Weights of a small transformer language model.
Size: 8 layers, width 192, 3 heads of 64, MLP 512 SwiGLU, vocabulary 8192, 6.69M parameters.
Architecture: RMSNorm after each block, rotary positions, no biases in attention or MLP, untied embeddings, normalized queries and keys.
Each number is 200 + 40 x the weight over its row's rms, rounded and kept within 0 to 999. Layers, rows and columns count from 0. The size before them is the row's rms in percent of the matrix's.

# q: layer 4 attention query, 192x192, rms 0.137, rows 34-50, columns 96-191
# k: layer 4 attention key, 192x192, rms 0.126, rows 34-49, columns 96-191
q34,121,185,270,236,198,255,178,102,197,143,183,181,181,263,204,177,238,217,146,171,248,213,210,123,267,208,189,219,295,131,227,196,224,239,230,236,179,166,185,196,187,215,172,161,224,169,189,151,144,175,211,137,214,143,185,197,186,212,207,158,231,233,235,159,250,270,259,148,144,232,191,260,203,179,174,182,218,169,198,203,204,183,212,179,228,251,203,136,154,229,266,206,209,181,215,204,209
k34,099,223,179,281,123,121,189,211,131,159,108,237,214,197,198,217,138,208,211,218,178,287,211,236,187,113,206,188,169,182,218,225,180,207,211,288,206,243,198,212,261,214,232,198,194,268,288,145,173,111,165,252,225,154,198,229,119,186,151,169,199,199,242,247,199,162,179,226,255,228,205,156,191,221,210,189,232,214,182,180,109,178,160,183,200,191,185,214,182,204,263,187,186,153,209,277,210
q35,073,157,275,223,225,241,188,201,239,183,196,175,185,177,246,202,161,222,221,202,227,161,209,81,266,216,144,176,213,179,284,210,204,212,188,234,218,138,185,237,196,207,111,186,131,206,176,210,205,211,207,178,129,229,166,126,247,200,296,211,142,211,197,249,177,250,172,219,123,150,170,268,202,138,202,192,285,189,226,236,322,214,223,210,221,219,204,252,203,133,188,226,194,208,214,200,221
k35,134,229,196,98,120,208,159,130,198,205,205,222,183,207,155,189,199,224,184,153,250,178,230,173,193,213,253,203,212,222,168,248,132,192,154,211,180,187,255,132,202,216,217,147,211,196,214,125,172,228,241,195,221,131,207,197,197,181,223,155,191,253,144,154,235,270,256,175,220,225,183,277,209,157,167,210,195,209,136,226,120,209,210,194,230,229,154,117,164,276,293,180,207,178,243,285,232
q36,127,187,188,190,186,134,228,259,205,186,276,133,302,182,167,203,200,225,243,131,230,172,227,230,195,214,200,162,206,209,257,223,190,216,267,159,173,191,191,189,197,210,169,104,256,215,177,133,175,243,174,131,221,149,223,184,288,212,162,184,186,263,216,254,154,144,231,143,168,217,213,209,182,168,194,189,158,241,173,156,201,137,230,173,248,209,130,241,197,267,207,250,175,217,148,237,200
k36,154,167,180,244,203,220,265,252,121,132,241,194,211,187,222,175,181,148,254,146,218,222,244,242,215,198,166,207,137,219,202,224,173,143,267,203,120,205,134,204,183,245,153,191,207,193,190,213,182,195,149,169,195,222,255,266,253,222,149,176,208,193,128,196,192,184,304,213,170,217,232,246,164,149,210,172,198,145,170,154,126,219,232,191,160,203,150,227,149,180,192,195,176,191,227,196,211
q37,117,218,204,197,191,259,212,180,228,210,182,252,116,211,198,255,226,207,191,266,159,244,199,186,285,196,205,239,203,176,125,157,196,206,152,226,258,256,199,213,259,172,226,211,150,178,247,230,276,202,248,202,158,228,115,179,136,180,246,219,213,163,260,176,247,251,220,217,235,175,243,172,188,253,222,262,284,183,281,178,254,247,171,192,193,236,252,185,248,190,195,168,194,207,238,125,223
k37,138,161,161,242,167,219,198,218,137,127,250,173,219,176,161,194,182,198,279,151,212,218,268,207,212,185,180,199,130,165,213,222,166,125,232,204,81,195,168,167,220,229,168,159,190,183,210,207,168,163,150,172,186,224,250,209,177,209,154,214,189,218,139,220,181,188,289,246,228,188,201,250,208,178,234,205,205,107,163,121,156,202,188,148,177,177,163,225,184,208,224,212,175,171,211,165,177
q38,114,169,199,219,192,178,202,217,219,192,163,243,220,195,267,141,150,218,260,159,187,194,196,168,150,224,163,180,127,215,239,187,181,190,195,189,303,178,181,192,211,185,133,212,218,229,197,234,212,222,183,207,174,206,224,239,306,202,214,218,186,202,50,230,159,208,116,250,235,208,207,223,225,151,144,175,204,212,221,215,246,209,148,263,188,188,261,217,208,137,172,210,192,182,234,169,136
k38,146,175,248,238,257,239,218,192,193,185,192,225,205,195,188,217,251,162,165,224,223,218,131,211,201,210,229,203,179,197,201,174,244,170,179,174,204,198,134,287,178,166,152,218,240,212,238,190,186,220,242,198,187,222,199,265,184,157,107,253,191,185,198,175,236,122,195,264,169,183,220,161,170,202,165,234,187,230,269,219,255,168,179,212,191,185,265,265,193,177,103,199,231,252,111,146,176
q39,115,228,291,264,149,217,176,198,238,129,215,171,175,170,197,202,237,252,211,198,209,208,196,134,237,174,174,241,275,185,230,234,191,249,169,187,218,144,153,266,215,287,226,218,144,150,194,204,196,185,214,167,203,215,224,221,136,255,212,179,238,205,271,215,195,307,235,123,167,201,169,214,224,225,245,227,240,197,190,184,189,288,225,194,220,286,207,193,190,208,232,194,219,158,182,183,212
k39,127,255,202,102,273,233,210,110,252,156,178,221,155,166,250,178,261,239,187,210,177,137,219,149,221,250,202,236,243,218,218,183,225,172,196,192,220,203,191,140,146,196,201,200,249,231,143,237,172,223,244,202,162,164,263,225,273,216,141,131,213,200,212,106,225,269,264,141,198,190,187,298,227,157,121,190,192,223,159,196,192,196,289,197,242,217,276,255,187,153,238,196,285,229,175,206,164
q40,112,220,227,222,236,193,170,198,119,188,156,174,216,233,215,194,195,149,154,125,178,177,172,175,206,181,155,181,205,158,226,182,188,105,211,272,161,224,264,219,135,211,143,182,243,268,163,155,209,176,184,226,210,158,162,187,203,161,193,239,195,236,175,231,174,138,135,176,177,220,234,257,232,267,178,142,238,221,137,227,175,178,186,154,157,176,217,178,142,172,225,191,222,186,211,241,194
k40,150,194,173,134,211,253,243,138,165,210,178,241,251,161,183,250,247,154,221,180,197,170,128,210,160,294,186,242,208,225,207,210,236,181,147,168,141,159,230,164,214,220,187,213,201,280,251,231,213,191,206,203,210,222,227,196,246,226,211,179,231,168,167,126,273,258,85,194,164,243,190,243,226,242,201,193,196,225,156,149,225,214,207,189,223,201,217,248,135,239,205,177,240,223,221,278,189
q41,115,200,233,203,239,174,183,154,163,239,164,136,208,270,146,199,258,132,137,221,170,233,214,258,139,228,202,204,187,199,173,175,247,141,197,239,153,225,244,145,176,161,259,194,268,225,232,206,176,198,223,244,192,185,246,205,212,111,105,200,257,207,161,134,227,113,236,157,256,222,240,182,189,245,160,180,205,189,237,224,112,147,121,195,157,205,224,145,169,127,262,211,221,193,171,173,179
k41,191,217,204,194,171,157,204,169,93,164,147,259,241,191,130,237,194,128,170,175,201,221,121,235,158,190,234,169,155,204,233,222,189,216,214,201,198,218,249,181,206,206,187,223,199,256,314,214,247,199,199,222,200,237,228,223,191,170,119,211,237,239,177,172,207,207,102,211,146,210,207,180,147,235,179,226,179,276,223,251,186,184,151,158,195,200,231,132,186,253,220,149,185,235,198,314,231
q42,130,158,191,214,104,221,183,233,191,133,288,237,293,191,283,172,253,233,230,130,163,219,240,209,215,245,231,193,278,179,231,210,174,204,129,138,226,192,176,212,220,209,222,164,243,272,261,182,216,228,176,150,308,168,151,226,207,248,145,177,233,193,246,190,207,248,278,183,219,242,227,216,203,203,185,185,142,221,194,171,194,150,231,166,131,168,255,234,250,250,232,211,184,174,113,274,163
k42,216,237,151,229,201,177,138,125,235,137,114,173,224,155,157,231,171,239,234,153,199,252,257,143,202,200,188,192,183,118,215,233,197,131,133,236,131,200,217,133,210,189,237,168,219,265,248,202,154,170,182,211,179,210,169,248,85,208,118,199,176,209,190,255,177,242,245,252,283,114,151,241,221,258,172,226,179,207,180,148,163,150,175,158,233,186,246,294,251,162,252,203,216,143,176,162,185
q43,125,198,169,209,177,179,149,244,190,212,189,192,207,221,210,126,154,207,197,239,217,99,190,201,118,188,215,168,232,211,246,216,204,171,175,175,182,130,251,203,195,242,176,250,164,224,120,207,191,190,229,198,261,244,180,135,237,240,201,167,207,199,183,222,191,227,131,236,158,197,134,188,175,169,183,201,127,190,140,235,193,187,230,258,109,179,219,192,199,230,127,238,228,172,158,269,219
k43,211,225,215,306,229,227,183,225,205,158,128,243,203,132,277,245,231,161,200,178,185,216,236,201,203,129,142,201,187,198,193,183,278,179,187,158,192,147,214,207,194,146,183,236,233,263,226,200,243,161,203,165,182,141,213,235,224,226,285,102,212,167,222,185,177,163,244,208,219,270,213,224,174,213,243,135,234,148,162,148,234,252,217,228,244,264,204,374,158,234,158,191,211,245,197,221,205
q44,122,155,217,183,253,239,159,171,207,181,221,171,135,173,190,192,156,139,187,171,204,195,228,161,196,250,178,301,212,141,133,164,142,238,212,136,184,199,170,251,145,223,241,182,217,224,248,182,178,214,154,135,207,208,207,185,199,196,150,202,187,268,192,214,196,109,212,211,215,162,266,234,138,141,227,201,198,191,204,217,134,211,162,184,215,240,199,175,198,274,217,153,210,197,150,243,150
k44,214,219,235,203,170,180,214,226,185,156,318,170,211,188,169,253,223,190,180,184,225,217,181,224,246,169,223,233,217,208,207,180,180,160,237,93,235,319,163,98,310,253,203,162,182,154,279,166,161,156,175,239,216,220,177,205,193,194,239,256,217,220,254,135,187,143,161,219,230,182,213,214,182,193,157,210,215,186,194,226,185,180,157,234,210,180,228,237,205,176,147,167,201,215,238,167,196
q45,136,247,152,244,287,235,169,218,269,167,253,224,250,238,233,172,112,234,146,142,246,274,186,205,245,176,152,174,210,207,187,191,148,169,161,227,212,134,217,253,206,264,224,184,253,197,148,214,174,138,172,215,216,173,197,169,228,175,212,180,250,262,206,128,174,227,184,168,239,189,254,172,246,172,210,152,168,258,195,193,206,162,164,160,188,271,160,136,140,227,201,184,190,237,273,144,130
k45,221,270,207,254,186,147,270,226,150,123,183,201,228,216,134,183,163,157,244,180,172,199,227,276,144,167,221,206,249,226,189,157,185,152,200,242,195,165,201,258,275,229,205,180,203,171,164,242,158,153,208,239,195,233,219,189,225,189,206,186,202,192,242,213,204,267,229,259,223,197,186,204,245,135,235,190,171,191,165,195,124,204,173,188,212,144,186,190,140,282,168,232,219,221,170,192,230
q46,119,200,210,276,295,187,253,195,284,268,178,153,170,192,200,182,167,210,222,272,278,205,202,171,178,277,214,132,222,192,162,190,221,254,234,264,250,166,220,127,235,116,179,177,260,189,192,134,196,246,224,259,193,254,198,218,224,236,271,166,186,228,219,150,243,201,155,212,282,244,229,197,206,218,253,225,186,198,242,266,223,190,203,188,164,128,202,268,176,162,179,203,136,221,247,179,218
k46,179,155,219,164,129,173,209,227,222,215,209,191,178,292,241,171,130,131,155,269,181,129,183,200,228,336,186,156,229,218,229,185,166,265,237,191,116,148,237,195,148,179,200,167,261,193,177,173,190,250,149,217,164,270,224,247,198,228,185,187,213,277,164,218,184,293,271,127,206,218,187,218,144,261,238,236,165,257,191,207,145,190,217,163,207,229,189,201,204,176,121,174,139,174,216,182,234
q47,125,241,185,224,194,206,202,127,226,195,173,221,150,233,235,227,115,214,192,168,243,221,280,274,246,183,179,186,279,93,212,232,230,107,169,303,281,187,236,201,219,169,192,266,256,224,232,223,267,197,242,166,207,196,188,191,208,232,168,208,136,173,200,177,204,212,200,165,255,281,197,173,230,187,156,249,217,172,207,226,220,202,173,215,150,228,215,114,199,200,188,220,201,125,273,202,174
k47,197,234,195,235,234,178,185,196,151,261,138,265,162,167,205,204,197,273,186,162,260,209,201,281,215,233,227,180,227,213,148,216,157,158,220,208,232,163,232,214,231,190,231,158,202,214,264,140,148,207,218,199,200,152,193,162,187,186,151,171,155,229,219,274,246,197,213,197,279,188,241,211,261,179,217,238,195,181,205,250,126,233,153,244,181,222,235,199,241,194,165,162,195,162,201,226,205
q48,108,168,191,211,170,216,200,308,243,210,161,203,204,189,99,214,225,254,228,174,74,209,171,258,185,160,125,227,213,174,233,168,136,121,207,186,236,202,212,247,195,165,279,170,142,191,194,167,235,148,236,193,158,245,192,54,179,205,124,216,216,168,215,242,191,193,170,139,243,202,189,171,150,229,242,160,284,272,216,187,202,196,165,180,146,285,220,226,176,185,228,193,201,156,213,179,218
k48,187,219,197,236,181,154,243,212,145,131,173,286,129,168,165,195,139,232,179,217,184,198,182,217,210,203,207,248,227,162,247,153,237,160,224,191,223,264,240,194,221,183,242,197,189,227,182,200,232,171,228,239,153,239,265,127,243,243,183,229,214,167,267,181,186,216,230,115,231,162,218,176,164,235,261,148,237,306,221,131,214,236,218,243,271,200,165,174,231,238,259,210,205,215,146,215,83
q49,105,186,202,181,234,276,182,153,216,275,143,304,193,182,263,191,191,119,198,209,210,190,254,122,237,149,178,152,159,201,193,236,133,177,198,203,167,215,192,154,190,183,183,187,186,218,198,176,234,203,188,219,183,232,205,193,215,181,232,301,103,214,242,345,242,184,186,200,148,197,171,222,214,120,200,192,285,193,220,180,296,168,230,261,220,230,159,133,216,229,176,210,160,198,238,253,189
k49,154,193,215,109,176,253,210,164,257,168,213,236,191,178,159,188,213,145,217,226,241,171,201,205,158,256,222,204,193,204,199,235,229,181,164,177,160,202,239,197,194,211,197,160,210,185,154,185,234,216,128,155,217,232,190,201,204,206,162,209,213,248,123,188,267,183,135,216,164,166,149,271,209,132,214,225,226,169,184,192,315,209,200,178,191,213,141,174,198,320,245,227,198,234,180,187,138
q50,137,257,255,180,198,191,228,225,279,235,177,237,249,157,160,226,181,222,214,177,122,211,179,221,250,141,178,203,228,228,172,178,168,157,173,215,198,104,168,226,219,215,170,203,177,201,164,175,238,264,193,178,219,159,284,175,223,171,193,248,164,178,158,255,213,204,141,166,266,200,229,174,204,158,216,255,239,172,258,229,195,199,192,194,184,147,226,260,209,154,201,190,271,195,181,280,190